config.yaml
d_model: 448
n_kv_head: 7
head_dim: 64
activation: "tanh_gelu"
qk_norm: false
bias: "all"
tie_embeddings: true
parallel_block: false
init: "normal"
grad_clip: 1.0
warmup_steps: 200
decay_fraction: 0.697
decay_shape: "linear"
batch_tokens: [16384, 32768, 65536, 131072]
train_tokens: 475900000
Each number is 200 + 30 x the weight over its row's rms, rounded and kept within 0 to 999. Layers, rows and columns count from 0. The size before them is the row's rms in percent of the matrix's.

# layer 4 MLP up, 1792x448, rms 0.0991, rows 976-1100, columns 168-223
100,184,178,188,186,269,192,185,149,216,247,185,224,217,167,244,140,221,195,179,172,253,181,194,205,185,174,165,211,182,177,205,217,224,231,161,241,170,211,203,176,197,198,234,215,214,219,168,177,196,173,253,218,177,140,206,192
088,237,145,123,203,206,197,225,216,203,228,219,217,169,158,201,228,221,174,173,195,202,226,214,226,205,155,229,168,249,187,222,193,195,185,230,217,247,206,198,234,168,257,260,131,160,205,232,227,141,192,175,182,163,214,183,212
100,215,217,200,215,184,224,143,216,184,250,185,198,205,210,243,194,205,215,167,212,180,213,200,252,165,220,229,211,175,252,225,203,154,277,161,297,187,214,230,210,223,230,190,239,195,170,143,218,203,238,241,214,203,241,214,186
105,201,231,179,175,255,205,185,205,217,222,202,228,225,198,206,184,197,166,219,172,217,199,211,234,152,260,199,200,218,245,212,238,158,222,189,202,204,187,179,179,212,188,160,180,218,155,202,177,188,216,232,177,208,208,199,175
094,184,169,178,209,206,195,160,194,186,163,145,174,149,239,192,187,215,234,198,189,203,167,195,218,231,144,156,223,209,244,170,175,185,206,188,162,234,206,161,209,178,227,224,161,146,210,244,183,123,180,150,208,209,160,223,227
098,132,228,131,199,206,187,176,191,203,149,189,189,185,174,218,181,212,203,209,199,178,208,203,188,177,198,164,193,227,164,232,210,141,142,189,210,168,205,194,212,194,203,187,209,162,217,211,190,196,149,150,159,243,215,172,198
092,167,180,170,177,167,154,198,218,264,208,160,158,199,179,197,217,170,251,159,157,160,250,214,182,246,162,213,171,130,185,152,204,255,225,204,178,223,221,261,196,197,229,153,165,188,124,193,172,208,247,229,142,232,215,144,202
094,179,145,211,199,242,195,243,168,223,230,190,195,210,207,243,215,185,153,212,228,190,184,228,207,218,210,195,222,152,150,243,166,196,215,207,171,212,225,217,180,229,235,163,181,224,143,141,253,220,205,197,212,203,177,241,185
104,217,195,253,219,222,186,216,131,171,202,248,201,211,182,200,186,183,217,190,155,220,229,259,238,194,187,166,176,196,171,190,225,218,237,191,200,221,209,190,229,177,155,152,178,222,211,252,177,207,209,214,187,236,142,185,172
108,179,233,183,179,223,221,106,125,185,172,195,221,217,178,163,241,202,217,168,173,233,158,195,204,232,166,166,168,217,189,249,237,256,197,186,187,167,221,206,223,223,186,197,193,252,182,154,238,217,176,214,211,164,242,191,190
117,186,160,182,212,209,197,234,211,201,209,182,224,201,184,168,260,180,236,189,150,241,182,169,195,171,190,200,203,254,206,214,180,267,207,170,126,171,235,228,225,190,141,227,186,132,173,249,218,230,205,184,210,220,200,178,216
097,205,260,200,224,171,201,90,245,225,156,166,164,243,203,201,232,163,142,189,245,243,184,223,167,194,200,180,225,197,236,256,183,205,250,198,212,226,205,235,213,203,234,261,192,199,184,224,264,224,206,206,217,209,221,246,255
087,255,204,150,203,213,216,224,205,220,186,242,232,204,169,203,243,238,195,193,239,269,212,174,217,239,180,192,224,175,201,200,183,200,214,211,197,163,235,135,175,216,197,238,140,145,215,190,194,211,221,176,177,151,195,219,193
089,121,201,173,209,198,205,184,145,197,145,226,235,233,255,199,163,227,239,166,277,173,269,189,204,174,183,191,212,180,198,216,205,188,175,232,236,214,187,191,211,201,229,170,226,122,187,243,193,226,222,155,148,181,212,210,218
100,167,182,205,176,179,217,149,214,241,210,228,191,186,191,211,234,214,242,170,204,83,200,192,223,241,189,182,206,215,262,188,114,159,162,184,165,179,216,232,148,150,190,211,180,234,182,180,202,216,144,204,174,161,212,193,174
101,245,201,182,141,151,207,172,199,184,176,189,228,226,205,243,256,164,250,213,195,193,196,178,214,219,223,232,198,238,215,211,226,164,250,206,233,206,196,209,155,219,135,186,190,163,177,248,215,213,217,229,199,194,257,219,242
106,153,201,237,140,253,209,202,191,198,253,211,151,166,203,167,207,185,241,181,199,255,240,206,231,246,153,211,219,185,200,215,215,216,193,208,259,128,218,172,184,225,190,185,238,229,201,197,215,172,186,210,187,211,208,163,238
093,160,220,226,165,213,210,269,154,187,187,224,174,196,234,240,222,161,187,190,150,212,230,199,154,192,183,192,252,229,157,233,216,218,183,143,191,185,190,186,195,221,247,212,186,214,230,178,130,209,211,176,182,206,206,119,237
093,253,212,197,236,216,247,189,205,211,156,257,151,236,235,208,171,137,176,154,206,204,175,196,168,203,243,142,192,192,215,219,206,180,196,217,221,180,185,215,196,188,158,253,217,223,165,204,225,245,179,215,173,250,234,179,193
100,226,157,283,262,224,172,221,195,205,223,220,183,177,223,186,229,248,133,194,201,224,260,199,200,253,178,231,176,161,187,223,214,182,224,167,211,174,258,174,249,165,147,190,202,229,228,264,206,190,161,185,199,230,177,194,236
099,232,178,158,229,193,210,226,151,203,201,197,233,213,209,224,212,238,200,180,198,187,184,166,262,233,220,225,226,201,219,237,216,194,206,221,199,245,251,241,208,185,152,211,265,194,258,173,161,146,222,195,197,200,196,230,175
106,173,213,262,225,230,233,172,197,156,200,211,188,205,176,166,228,173,204,218,217,185,219,211,263,208,132,250,217,185,288,283,165,186,202,215,187,189,134,261,176,186,159,168,170,245,173,243,245,185,214,150,218,167,221,254,215
120,145,249,184,149,191,191,210,148,188,158,212,222,225,259,158,115,171,229,179,206,178,226,195,138,181,168,194,183,161,225,181,207,209,222,155,181,167,186,225,186,149,245,166,244,211,196,203,234,186,157,184,193,184,185,189,226
090,168,200,240,199,157,165,186,182,263,194,225,241,185,214,216,202,195,138,224,180,214,199,209,194,175,215,239,200,197,204,171,202,138,193,159,178,245,231,171,212,206,201,183,196,132,213,147,240,206,265,210,232,175,177,190,201
099,181,141,228,232,155,187,149,170,154,167,223,180,193,190,226,202,142,210,213,184,211,178,224,169,158,227,215,197,224,174,255,211,272,211,204,190,177,153,247,192,229,224,149,140,216,168,168,216,186,212,193,245,215,226,215,231
096,170,224,177,236,175,200,219,206,160,169,246,177,172,225,222,169,225,215,170,221,185,212,244,190,230,156,138,193,209,213,204,221,214,263,158,181,263,244,236,186,226,174,163,188,257,138,264,244,210,241,214,227,202,181,175,222
115,222,250,206,212,183,186,171,239,244,186,133,245,223,190,253,138,189,225,157,206,183,226,244,208,167,133,140,199,184,212,169,210,173,195,196,199,231,158,161,203,164,166,174,236,217,258,167,187,185,153,198,193,159,188,229,193
103,187,205,154,208,195,177,199,163,188,228,224,202,211,217,202,156,240,153,228,201,195,209,180,189,194,229,147,263,198,182,174,175,180,198,206,169,184,232,188,159,242,189,218,217,188,197,196,193,198,240,179,157,203,221,195,221
091,158,185,194,156,177,221,190,249,198,219,143,206,237,139,216,185,197,220,193,201,219,165,188,221,164,239,151,166,191,209,214,156,168,150,232,165,210,194,236,149,195,218,157,270,175,192,194,273,245,285,213,207,227,180,165,177
105,193,179,155,178,221,191,214,237,191,133,208,179,178,208,226,160,161,208,210,198,189,217,148,208,157,204,170,218,172,203,212,287,200,152,221,210,185,227,227,201,227,140,259,231,182,152,226,227,177,188,203,179,170,207,218,184
103,234,243,203,205,182,202,163,258,192,170,217,198,173,187,174,201,166,216,197,201,212,211,231,155,204,189,218,190,214,267,197,223,221,106,213,160,199,204,188,181,225,142,213,190,204,170,266,199,189,233,182,178,220,220,216,190
102,159,231,179,173,192,217,226,208,238,173,219,190,233,237,204,187,185,250,258,202,204,225,234,200,218,235,209,197,202,136,216,228,269,144,234,157,149,188,199,202,158,164,167,135,253,175,246,181,177,233,197,224,191,129,217,190
104,177,171,178,172,166,216,236,203,162,249,144,210,185,197,186,183,197,233,171,193,167,186,214,213,112,235,131,186,187,191,197,216,214,220,232,213,125,220,150,173,131,173,204,124,177,172,160,243,200,190,221,185,160,199,210,162
094,213,157,231,235,222,155,173,167,209,231,190,245,220,199,204,176,234,227,233,223,176,206,195,215,233,195,229,217,150,188,169,186,204,163,235,167,163,247,200,198,253,151,203,210,205,209,192,169,232,173,186,200,249,119,197,163
112,206,235,198,198,236,117,170,200,178,194,225,190,231,179,180,216,222,224,227,172,265,195,244,213,176,183,218,141,255,241,184,243,225,204,182,211,230,208,164,248,199,227,190,195,185,167,169,254,228,228,193,179,190,185,239,186
130,234,256,199,155,184,212,240,241,194,199,207,193,191,169,159,182,189,179,249,189,215,181,253,204,189,196,193,211,208,199,213,202,216,214,239,206,194,237,196,193,177,214,192,189,248,194,189,225,201,195,219,178,194,171,178,159
102,169,216,256,106,228,198,146,147,171,173,240,213,185,179,202,233,215,227,178,171,224,158,224,171,226,142,229,205,212,215,199,189,187,182,218,190,202,165,231,175,219,173,194,204,183,195,206,205,170,189,152,203,260,198,149,216
097,217,175,194,231,213,146,186,204,189,233,184,225,251,221,224,201,125,232,254,243,227,203,192,189,169,259,261,209,206,219,182,143,181,198,158,177,180,169,204,223,201,191,185,175,206,208,214,227,197,209,130,165,189,180,180,181
097,199,179,229,181,201,174,185,189,236,200,261,187,232,167,246,212,234,195,205,205,218,188,254,198,203,157,162,172,204,179,236,162,190,200,193,219,205,220,174,238,199,185,176,200,177,141,167,200,217,160,242,211,141,227,240,215
098,194,147,178,227,258,199,103,224,189,252,192,222,188,216,184,215,199,194,145,206,217,202,172,152,145,198,208,167,184,215,228,221,210,186,202,207,221,221,211,209,240,146,174,198,177,200,177,214,239,217,180,227,170,197,189,224
095,150,204,153,181,167,202,151,202,168,118,220,253,175,214,155,227,151,186,170,210,169,161,170,167,191,239,181,248,183,161,202,181,121,206,173,159,202,163,183,204,188,212,191,160,241,232,218,216,187,240,212,171,170,213,221,200
106,217,221,179,208,231,247,191,198,229,236,212,214,235,225,211,171,170,171,218,181,167,213,248,215,191,230,265,211,184,193,190,183,187,158,261,168,244,195,165,217,170,203,213,154,225,123,216,191,219,215,164,231,262,191,193,242
093,207,211,221,273,240,208,212,264,212,206,264,274,194,206,169,245,215,173,247,214,234,221,221,187,210,197,171,183,212,217,191,209,221,213,241,223,248,208,200,158,180,189,166,194,203,213,176,149,197,195,183,192,158,240,200,187
098,168,182,197,205,193,141,186,203,207,173,130,201,168,213,177,219,234,199,220,225,184,240,202,189,192,253,227,217,189,269,200,199,225,229,190,189,187,226,211,192,169,196,225,196,190,180,181,191,213,199,282,227,178,194,190,233
103,222,176,241,201,259,195,249,165,222,188,214,236,198,181,162,196,188,183,184,189,178,226,196,168,206,159,194,144,150,267,193,206,234,207,195,224,238,213,230,189,131,221,176,232,197,182,188,180,215,199,233,202,161,224,209,197
111,228,203,224,171,185,146,241,178,237,178,203,203,178,156,191,193,196,173,214,156,246,183,250,177,268,182,203,210,172,155,224,191,187,166,190,162,167,186,220,180,182,183,144,199,172,268,255,162,224,200,227,239,211,234,194,182
103,195,231,153,153,207,156,120,206,264,171,150,202,235,203,161,167,185,238,185,189,229,186,219,244,197,201,224,198,132,211,201,153,180,176,190,163,262,259,217,220,154,162,206,188,212,156,199,211,197,217,199,183,197,236,212,247
098,196,186,219,226,254,178,188,170,182,185,230,310,195,171,192,166,213,190,183,215,170,223,198,206,162,209,226,228,191,190,158,200,211,179,212,177,253,216,237,212,171,186,233,214,187,220,221,163,214,198,175,146,199,151,222,242
088,269,156,178,170,170,189,193,186,204,196,137,146,180,225,253,246,176,260,245,166,179,166,243,209,187,176,132,190,216,237,184,207,188,222,195,216,232,243,222,243,200,178,215,175,233,220,179,171,205,191,224,194,220,193,201,252
119,211,235,253,233,194,167,194,175,203,225,235,195,173,160,194,245,191,202,211,170,240,224,215,205,185,237,152,202,233,181,229,181,194,178,207,159,198,212,206,135,208,177,243,190,167,163,206,207,196,181,213,191,202,156,211,226
104,180,212,256,210,178,237,183,209,212,268,168,167,149,237,195,224,136,185,234,165,228,196,190,241,227,140,184,233,227,238,209,214,220,228,187,194,171,252,241,193,275,178,168,192,205,235,223,154,173,154,199,188,193,266,205,192
112,168,161,224,187,232,209,214,181,218,189,197,188,209,225,249,223,144,230,171,191,226,174,257,225,214,178,158,174,253,182,175,247,244,119,219,179,217,147,172,202,141,211,209,157,185,210,159,168,242,236,218,192,173,252,212,193
103,211,220,210,178,170,247,226,235,193,218,197,215,201,216,290,192,176,198,254,190,224,219,227,188,183,223,196,245,158,199,163,192,134,162,235,231,143,262,185,242,186,185,200,220,159,192,222,230,194,268,236,148,200,224,200,187
102,179,256,257,129,135,206,192,253,179,245,177,210,222,197,213,217,147,233,285,182,178,224,188,183,174,172,209,179,197,187,184,217,178,205,253,196,208,193,236,171,230,188,149,173,171,173,209,198,193,178,196,237,191,281,241,217
100,206,220,156,162,211,223,169,197,235,142,160,236,176,157,245,179,179,218,219,174,170,221,198,220,207,158,222,143,193,195,222,225,157,167,243,211,200,212,181,217,162,158,188,169,214,210,179,138,218,186,194,163,169,160,162,173
107,214,207,203,221,218,207,236,213,208,234,153,195,196,153,236,233,190,158,163,139,243,241,150,260,198,160,214,214,223,155,205,175,234,199,163,193,224,178,204,252,206,228,171,210,156,193,179,183,199,244,215,187,193,235,214,178
103,200,181,253,206,203,218,221,199,238,216,173,184,177,173,234,159,223,261,178,175,242,196,203,190,225,164,228,196,219,200,192,221,215,218,196,176,179,220,179,173,161,259,251,216,213,220,193,244,192,229,214,190,214,194,215,214
102,193,236,186,244,225,219,171,128,216,182,207,229,205,195,206,191,214,176,212,208,173,170,198,184,224,252,172,190,239,201,216,232,168,168,175,238,196,205,232,186,208,183,169,175,187,193,262,219,175,221,194,179,230,198,197,209
095,185,171,189,216,226,257,223,191,208,246,199,210,224,243,183,227,191,192,201,210,206,224,222,217,209,292,229,140,183,169,180,200,215,222,227,184,132,243,170,206,205,189,194,202,209,154,212,191,198,180,227,208,257,203,183,169
106,215,210,163,137,226,137,190,193,179,241,228,224,216,97,228,224,217,156,205,206,203,187,242,209,261,210,208,179,201,185,220,222,249,194,192,225,164,189,193,207,231,132,120,213,195,191,181,215,213,196,228,192,230,241,157,166
096,192,182,246,180,149,165,149,166,225,228,226,198,183,175,238,120,207,215,198,204,215,231,176,176,179,187,192,219,188,196,180,210,246,209,196,171,169,191,223,217,207,197,201,216,217,201,151,193,148,195,174,151,187,186,249,209
099,180,186,252,144,155,214,203,192,235,189,165,250,169,232,205,210,221,192,223,212,227,271,186,167,231,217,203,190,215,130,225,158,216,183,158,247,189,230,158,288,212,219,179,260,224,177,234,273,159,205,203,157,255,243,224,206
092,221,246,169,257,242,189,182,170,214,202,195,194,161,197,148,163,177,175,140,158,180,257,223,193,172,223,166,232,253,171,209,216,205,174,219,163,167,154,186,172,185,184,244,257,214,241,189,185,163,218,206,176,176,216,239,194
098,242,153,241,238,183,190,212,255,182,215,225,209,229,205,232,187,198,186,202,195,155,181,166,218,203,205,158,231,224,256,221,210,238,124,202,206,196,159,180,200,173,193,224,153,177,197,143,183,225,204,194,194,135,199,229,193
095,152,269,186,209,231,232,219,238,195,246,228,181,239,150,194,204,195,189,195,190,222,186,181,197,217,171,171,194,227,210,187,235,226,190,253,263,248,200,159,132,183,180,220,217,203,153,191,149,262,267,199,201,197,234,109,189
098,234,173,212,147,174,191,222,177,159,189,173,254,203,202,251,153,147,211,241,231,225,209,195,210,231,208,172,201,190,203,186,206,209,169,171,189,221,225,228,169,230,285,171,160,194,189,176,204,228,195,206,128,218,163,208,226
103,165,217,198,205,230,219,178,150,173,184,201,238,184,186,206,193,242,148,193,210,226,225,183,225,204,169,241,249,197,211,246,170,210,205,232,161,168,172,203,194,238,241,118,186,183,186,232,207,180,169,215,231,191,240,159,192
109,161,172,206,227,170,214,242,217,162,250,219,187,223,196,261,202,229,242,167,220,228,201,193,155,162,205,224,201,219,209,188,230,176,237,249,157,170,291,187,163,191,172,220,197,202,223,189,158,262,202,230,225,222,208,158,168
088,206,222,235,219,224,214,204,238,210,237,170,231,205,193,207,190,199,169,192,123,196,260,229,214,185,230,178,214,236,220,126,190,150,214,204,200,259,152,185,190,210,230,208,230,222,166,219,158,219,192,222,244,200,163,194,204
094,173,173,214,192,217,225,216,152,195,181,208,204,252,253,206,212,266,235,188,183,193,187,151,161,218,218,212,188,223,223,162,209,156,225,191,213,154,180,190,237,203,161,209,229,134,168,251,215,188,238,211,192,159,214,179,261
099,242,194,210,206,183,172,227,175,181,188,174,196,185,172,214,155,229,214,223,193,202,152,254,221,214,202,219,174,183,224,179,182,207,225,224,147,200,209,194,234,173,209,278,211,260,211,218,223,244,204,225,245,180,239,227,226
103,239,272,255,177,214,213,190,170,156,218,210,156,180,194,229,232,176,204,224,209,174,174,190,220,202,137,206,199,236,193,224,247,241,243,199,258,218,195,261,151,204,232,196,197,232,175,210,147,204,225,186,203,164,171,161,203
101,189,231,184,195,253,194,165,195,201,182,226,257,206,166,147,146,150,239,221,207,178,187,189,182,170,210,186,192,191,184,230,189,210,154,181,162,201,240,197,153,279,219,242,178,219,174,163,156,213,137,212,194,167,170,181,165
100,176,212,184,198,221,151,215,169,220,127,218,181,176,188,178,183,143,183,146,185,161,198,240,205,192,172,221,249,224,142,179,206,207,197,205,214,270,238,228,126,179,242,166,195,192,209,222,218,186,186,181,182,212,119,135,162
113,218,166,211,193,197,215,248,228,205,204,213,214,243,107,180,199,177,171,244,168,147,197,209,256,188,157,239,225,200,213,235,226,175,243,203,200,176,190,192,119,178,235,177,266,274,229,237,201,160,157,214,214,238,210,193,237
095,203,190,211,231,217,196,226,235,229,156,217,235,214,179,180,242,227,258,227,223,219,223,202,189,212,184,220,150,203,252,212,146,207,183,171,210,122,185,222,205,228,190,201,173,236,172,226,170,212,199,172,252,232,230,210,187
095,202,179,175,202,189,204,168,186,202,252,190,242,202,224,168,248,185,169,215,241,141,231,211,150,196,224,150,139,188,191,184,184,197,202,189,256,192,253,128,225,215,191,235,173,198,204,199,199,195,191,183,214,290,206,266,166
084,208,145,224,223,171,166,181,233,203,201,179,223,246,132,225,174,170,186,184,159,284,209,241,191,202,186,234,229,186,227,202,206,159,230,146,170,222,236,197,188,196,196,241,168,187,228,235,218,199,257,198,174,200,222,179,245
107,245,217,225,252,277,207,244,176,166,167,212,133,244,242,132,219,185,204,183,161,144,190,202,187,195,205,243,164,176,218,148,184,184,185,227,224,213,161,207,194,233,145,255,195,205,182,248,173,164,200,217,182,198,212,236,210
103,240,218,211,182,199,228,241,157,260,180,238,174,163,242,181,222,204,174,185,231,191,181,228,190,148,176,178,226,199,175,191,204,284,143,197,194,204,277,221,174,202,188,180,173,194,230,178,211,178,147,244,171,216,148,153,128
100,178,203,177,199,220,179,269,205,220,157,216,207,197,219,226,274,158,168,160,200,215,240,104,176,164,239,242,213,210,218,201,180,168,207,222,187,226,207,198,171,200,243,221,144,214,181,177,223,188,204,247,204,215,236,221,212
099,228,173,175,215,160,212,214,218,198,181,221,248,213,240,190,156,168,169,227,192,210,198,196,219,229,247,211,188,213,204,200,202,238,213,218,167,226,204,217,188,140,167,169,234,173,219,201,220,191,197,170,225,237,174,198,134
097,146,176,178,185,182,200,246,181,225,166,282,202,240,156,198,180,183,198,177,188,197,207,193,179,261,190,180,188,246,214,197,164,206,205,150,178,184,213,193,185,243,126,210,171,232,172,197,184,188,199,220,129,239,196,230,247
088,198,218,236,177,176,179,247,200,217,162,199,156,245,199,245,148,206,188,207,222,187,178,226,262,171,227,221,140,178,175,208,205,164,237,222,221,239,241,188,170,190,148,206,226,216,256,207,174,204,189,197,212,172,183,187,208
097,115,214,170,166,236,218,163,215,197,172,162,219,183,209,230,229,146,218,252,169,202,191,178,163,238,202,213,193,268,207,182,125,203,220,224,183,191,226,239,173,177,190,190,185,232,218,206,181,180,267,236,225,225,199,224,180
089,163,188,201,175,193,242,222,177,209,162,199,233,232,189,197,198,214,179,194,193,182,166,198,166,181,211,214,169,179,238,255,192,167,142,234,204,218,254,191,190,193,233,194,236,186,183,236,210,164,173,211,177,244,159,222,220
094,193,144,182,163,184,181,115,188,127,170,230,194,155,238,250,162,215,205,236,168,219,220,207,201,168,169,186,190,239,227,199,213,212,223,197,222,236,243,224,198,211,187,189,231,171,218,196,229,165,191,196,93,219,224,215,193
090,155,199,178,177,252,242,236,220,177,191,217,180,176,186,165,190,181,195,198,201,188,177,199,121,197,219,163,242,188,165,233,216,215,236,172,199,214,183,252,213,205,211,181,185,187,213,184,238,227,210,257,235,232,186,302,191
088,241,187,161,145,168,217,233,181,203,184,204,197,226,199,228,144,208,205,175,227,172,205,208,145,278,176,215,208,210,241,188,176,226,184,145,198,192,237,203,230,188,187,180,226,193,174,206,175,163,181,195,200,168,287,196,216
097,169,117,235,213,214,221,232,187,156,220,176,237,175,220,233,177,170,163,229,165,225,291,170,265,181,211,197,195,193,234,228,205,241,238,190,153,225,237,252,227,227,295,236,212,168,209,201,272,183,198,172,195,148,186,211,227
096,165,161,214,228,201,191,161,206,204,162,183,188,182,139,241,173,235,153,207,163,228,247,192,223,216,203,161,182,175,232,155,187,170,224,258,227,229,171,183,170,191,206,174,154,204,302,197,206,198,231,218,192,191,184,233,156
099,176,214,203,222,177,215,242,209,183,178,189,244,247,208,233,188,203,198,250,237,167,188,180,228,183,253,200,203,284,210,192,259,188,187,185,220,163,196,238,247,185,215,167,178,227,187,172,255,182,188,292,198,221,218,210,218
102,218,226,267,232,170,215,162,238,206,157,218,211,169,214,143,159,183,217,161,227,150,197,168,247,181,252,195,152,206,235,211,195,192,199,196,210,196,136,162,151,193,228,205,209,162,201,179,165,195,274,124,224,176,215,199,246
097,204,214,239,180,223,150,266,176,181,109,214,170,172,210,198,196,233,244,152,163,221,210,179,170,209,203,175,160,190,191,188,167,218,189,180,208,227,237,211,187,125,216,174,164,179,237,184,150,213,175,250,136,222,248,155,189
110,231,117,187,171,169,204,210,211,257,202,199,215,210,209,212,242,237,174,155,185,147,237,259,251,187,204,238,131,193,179,120,186,176,159,177,234,212,191,212,171,171,229,222,192,186,221,140,243,186,198,202,139,214,210,217,184
091,235,234,247,166,209,206,233,253,182,207,239,201,177,172,173,235,264,188,168,197,224,201,234,219,128,151,205,184,202,251,212,226,209,163,121,227,155,253,186,232,236,156,201,214,161,165,181,159,258,202,213,187,221,204,230,189
098,237,176,235,189,191,246,173,170,201,181,217,191,163,233,193,181,271,149,220,229,165,133,194,203,191,196,201,187,192,166,228,188,217,172,226,172,175,160,181,166,184,131,172,202,185,194,209,161,215,203,235,195,160,199,233,199
110,205,220,214,166,126,183,174,191,193,185,161,207,156,204,175,193,203,215,232,150,223,191,242,116,167,220,174,173,223,293,222,176,172,195,205,182,204,220,180,233,195,173,197,266,193,211,156,227,162,192,193,162,151,234,182,200
097,166,203,170,242,260,248,224,206,179,186,206,211,211,180,186,209,153,232,203,246,182,200,163,187,193,188,199,177,192,176,148,211,174,228,210,205,207,219,218,176,197,210,251,175,229,168,158,189,280,219,136,181,207,161,229,159
105,235,230,197,199,166,176,161,208,193,203,205,187,241,198,198,175,187,191,150,178,136,215,175,204,208,177,141,208,216,237,233,235,216,188,200,206,196,204,176,189,143,171,232,234,191,184,232,185,176,186,234,197,153,225,187,183
103,190,199,216,151,214,279,180,146,240,188,184,223,286,182,184,149,158,269,193,231,155,188,218,235,179,233,194,195,161,190,188,236,183,176,228,198,230,210,145,196,183,226,163,186,189,203,183,191,140,224,139,200,219,194,184,217
100,197,197,223,186,169,166,237,200,193,172,252,197,204,200,230,203,151,186,188,190,203,200,152,197,184,178,193,241,222,250,197,171,231,199,213,203,253,168,205,185,158,238,259,302,196,154,217,234,211,173,190,198,192,187,185,180
099,134,166,139,198,218,221,214,158,167,203,186,241,151,136,176,189,229,191,194,200,264,272,192,142,184,128,195,185,166,185,200,190,174,162,217,205,167,210,188,206,161,193,178,190,213,217,224,186,171,203,159,183,233,233,240,233
100,195,200,185,185,219,223,190,175,242,230,186,217,161,246,268,200,187,228,214,192,305,163,226,171,174,171,230,141,242,212,216,199,180,189,167,211,158,250,201,174,206,295,159,208,244,209,170,201,209,189,217,232,205,186,210,233
100,171,172,218,187,152,205,241,183,183,234,234,208,226,167,195,194,234,202,180,247,143,204,201,254,193,190,143,204,181,228,185,194,192,219,250,211,216,234,200,210,169,191,228,253,166,188,192,159,264,177,224,188,209,189,184,165
104,216,262,187,176,179,195,186,198,212,243,221,178,140,172,200,211,202,257,188,169,211,182,235,198,178,208,153,206,204,204,208,199,224,221,165,191,242,167,209,195,181,247,210,173,220,183,176,189,184,184,182,186,203,233,244,213
097,190,182,241,195,274,161,209,190,220,204,190,260,254,163,222,159,152,209,196,197,198,196,264,202,203,202,225,208,140,230,231,187,217,220,172,197,217,149,229,172,242,169,144,139,134,168,234,179,147,178,178,230,226,170,185,187
091,218,212,225,172,228,198,196,205,226,246,228,203,209,229,174,202,204,210,199,152,189,222,186,195,206,204,183,232,218,167,212,209,212,191,172,204,208,164,236,235,140,186,223,193,206,218,182,258,144,203,187,226,164,186,213,257
101,206,222,188,209,181,193,176,199,175,188,262,188,245,211,266,195,199,219,190,192,187,256,192,175,196,211,174,236,176,228,183,168,230,239,242,143,210,151,192,246,184,236,150,154,202,182,194,196,156,205,171,209,190,163,137,173
089,226,224,211,230,210,149,205,233,217,230,122,232,224,180,147,203,163,154,237,196,281,155,194,210,220,152,208,167,202,223,192,211,204,193,205,222,228,203,192,151,187,228,187,219,216,195,196,258,179,203,151,168,192,220,183,172
093,220,206,225,222,133,224,208,137,146,151,214,237,214,214,300,226,211,224,134,169,161,218,135,191,236,221,182,197,217,214,225,172,195,224,179,207,240,178,207,250,229,154,191,175,176,203,238,181,219,181,252,202,207,200,141,244
106,203,210,138,175,234,193,191,226,223,235,206,186,172,205,198,139,162,183,211,186,236,250,149,250,181,186,193,124,256,208,208,201,170,146,259,175,175,201,231,181,190,169,152,238,246,248,175,221,200,221,160,169,205,183,178,217
096,216,168,168,245,207,219,222,210,216,208,222,297,196,157,162,178,218,233,160,195,219,201,216,223,250,199,176,182,159,195,187,178,202,191,197,174,230,196,219,218,183,213,265,186,203,220,224,241,146,153,187,219,182,165,200,196
099,230,212,166,237,245,201,192,205,203,224,194,216,238,238,153,223,201,175,237,182,232,185,193,243,194,242,157,177,180,201,202,214,232,183,162,201,196,230,226,175,180,238,187,234,171,185,181,196,221,266,258,202,217,214,159,219
115,186,171,227,177,191,171,233,220,149,209,233,204,217,219,181,221,144,190,257,209,191,198,252,170,202,209,173,203,200,202,168,223,207,181,206,206,213,191,238,194,245,229,209,200,207,217,193,160,185,223,255,201,186,219,248,222
094,198,178,200,239,157,171,250,216,140,219,181,190,165,199,211,188,177,200,189,207,177,167,175,209,201,225,239,226,173,112,180,174,209,173,230,200,200,195,216,233,234,219,193,187,244,224,191,176,207,228,188,215,167,195,143,149
084,268,251,196,199,141,245,145,230,261,209,165,215,251,180,201,189,226,210,182,172,157,150,136,182,200,225,198,192,191,212,261,186,187,186,153,210,190,210,222,254,194,211,183,219,161,181,230,223,212,234,196,226,137,192,149,212
098,168,208,183,183,128,211,189,207,203,190,226,186,191,279,176,237,176,163,220,162,219,185,175,199,185,170,169,202,261,208,256,206,195,234,184,203,171,180,184,206,162,185,166,190,201,206,197,192,202,210,219,152,175,203,155,201
094,214,153,170,154,145,170,178,212,192,201,220,184,199,189,168,198,229,162,194,201,184,169,203,191,178,172,291,198,169,163,261,153,260,174,170,183,195,221,192,198,162,160,210,206,167,191,223,164,213,164,165,160,205,236,208,219
092,150,188,242,229,239,252,206,175,202,149,183,189,185,204,246,244,182,209,158,163,220,169,185,193,201,181,154,197,199,200,237,257,200,221,257,169,201,185,178,198,220,167,183,211,200,245,194,241,187,166,157,102,227,194,171,153
098,210,193,216,226,207,192,180,172,210,228,238,247,198,212,139,192,138,167,213,221,172,187,205,157,178,201,239,187,220,191,233,205,209,225,191,227,133,231,148,196,214,180,139,197,159,210,227,236,225,220,171,176,207,223,158,237
105,214,183,166,228,200,248,211,147,173,217,174,229,180,172,199,206,192,256,164,166,202,198,200,210,204,130,226,167,210,211,204,225,210,195,210,174,176,209,183,220,174,181,250,188,199,232,221,202,235,187,194,242,202,217,212,200
088,161,152,133,176,171,264,189,233,203,151,222,181,222,182,209,175,246,155,193,186,304,208,229,195,221,162,200,159,215,224,206,216,178,228,133,199,196,213,174,185,177,215,223,143,145,220,219,234,212,223,175,235,159,203,190,201
100,207,125,207,213,181,223,182,213,182,176,230,277,185,230,221,217,162,245,181,218,166,236,191,186,226,152,168,173,217,145,191,223,214,133,247,144,103,144,205,162,194,196,148,182,207,196,193,211,173,132,199,189,205,210,206,239
107,216,263,186,186,220,203,273,228,192,121,194,196,206,186,178,213,206,215,200,212,277,232,196,261,114,230,166,244,169,127,248,215,247,226,232,202,209,178,191,202,190,222,212,194,242,198,211,189,189,166,221,168,231,248,190,143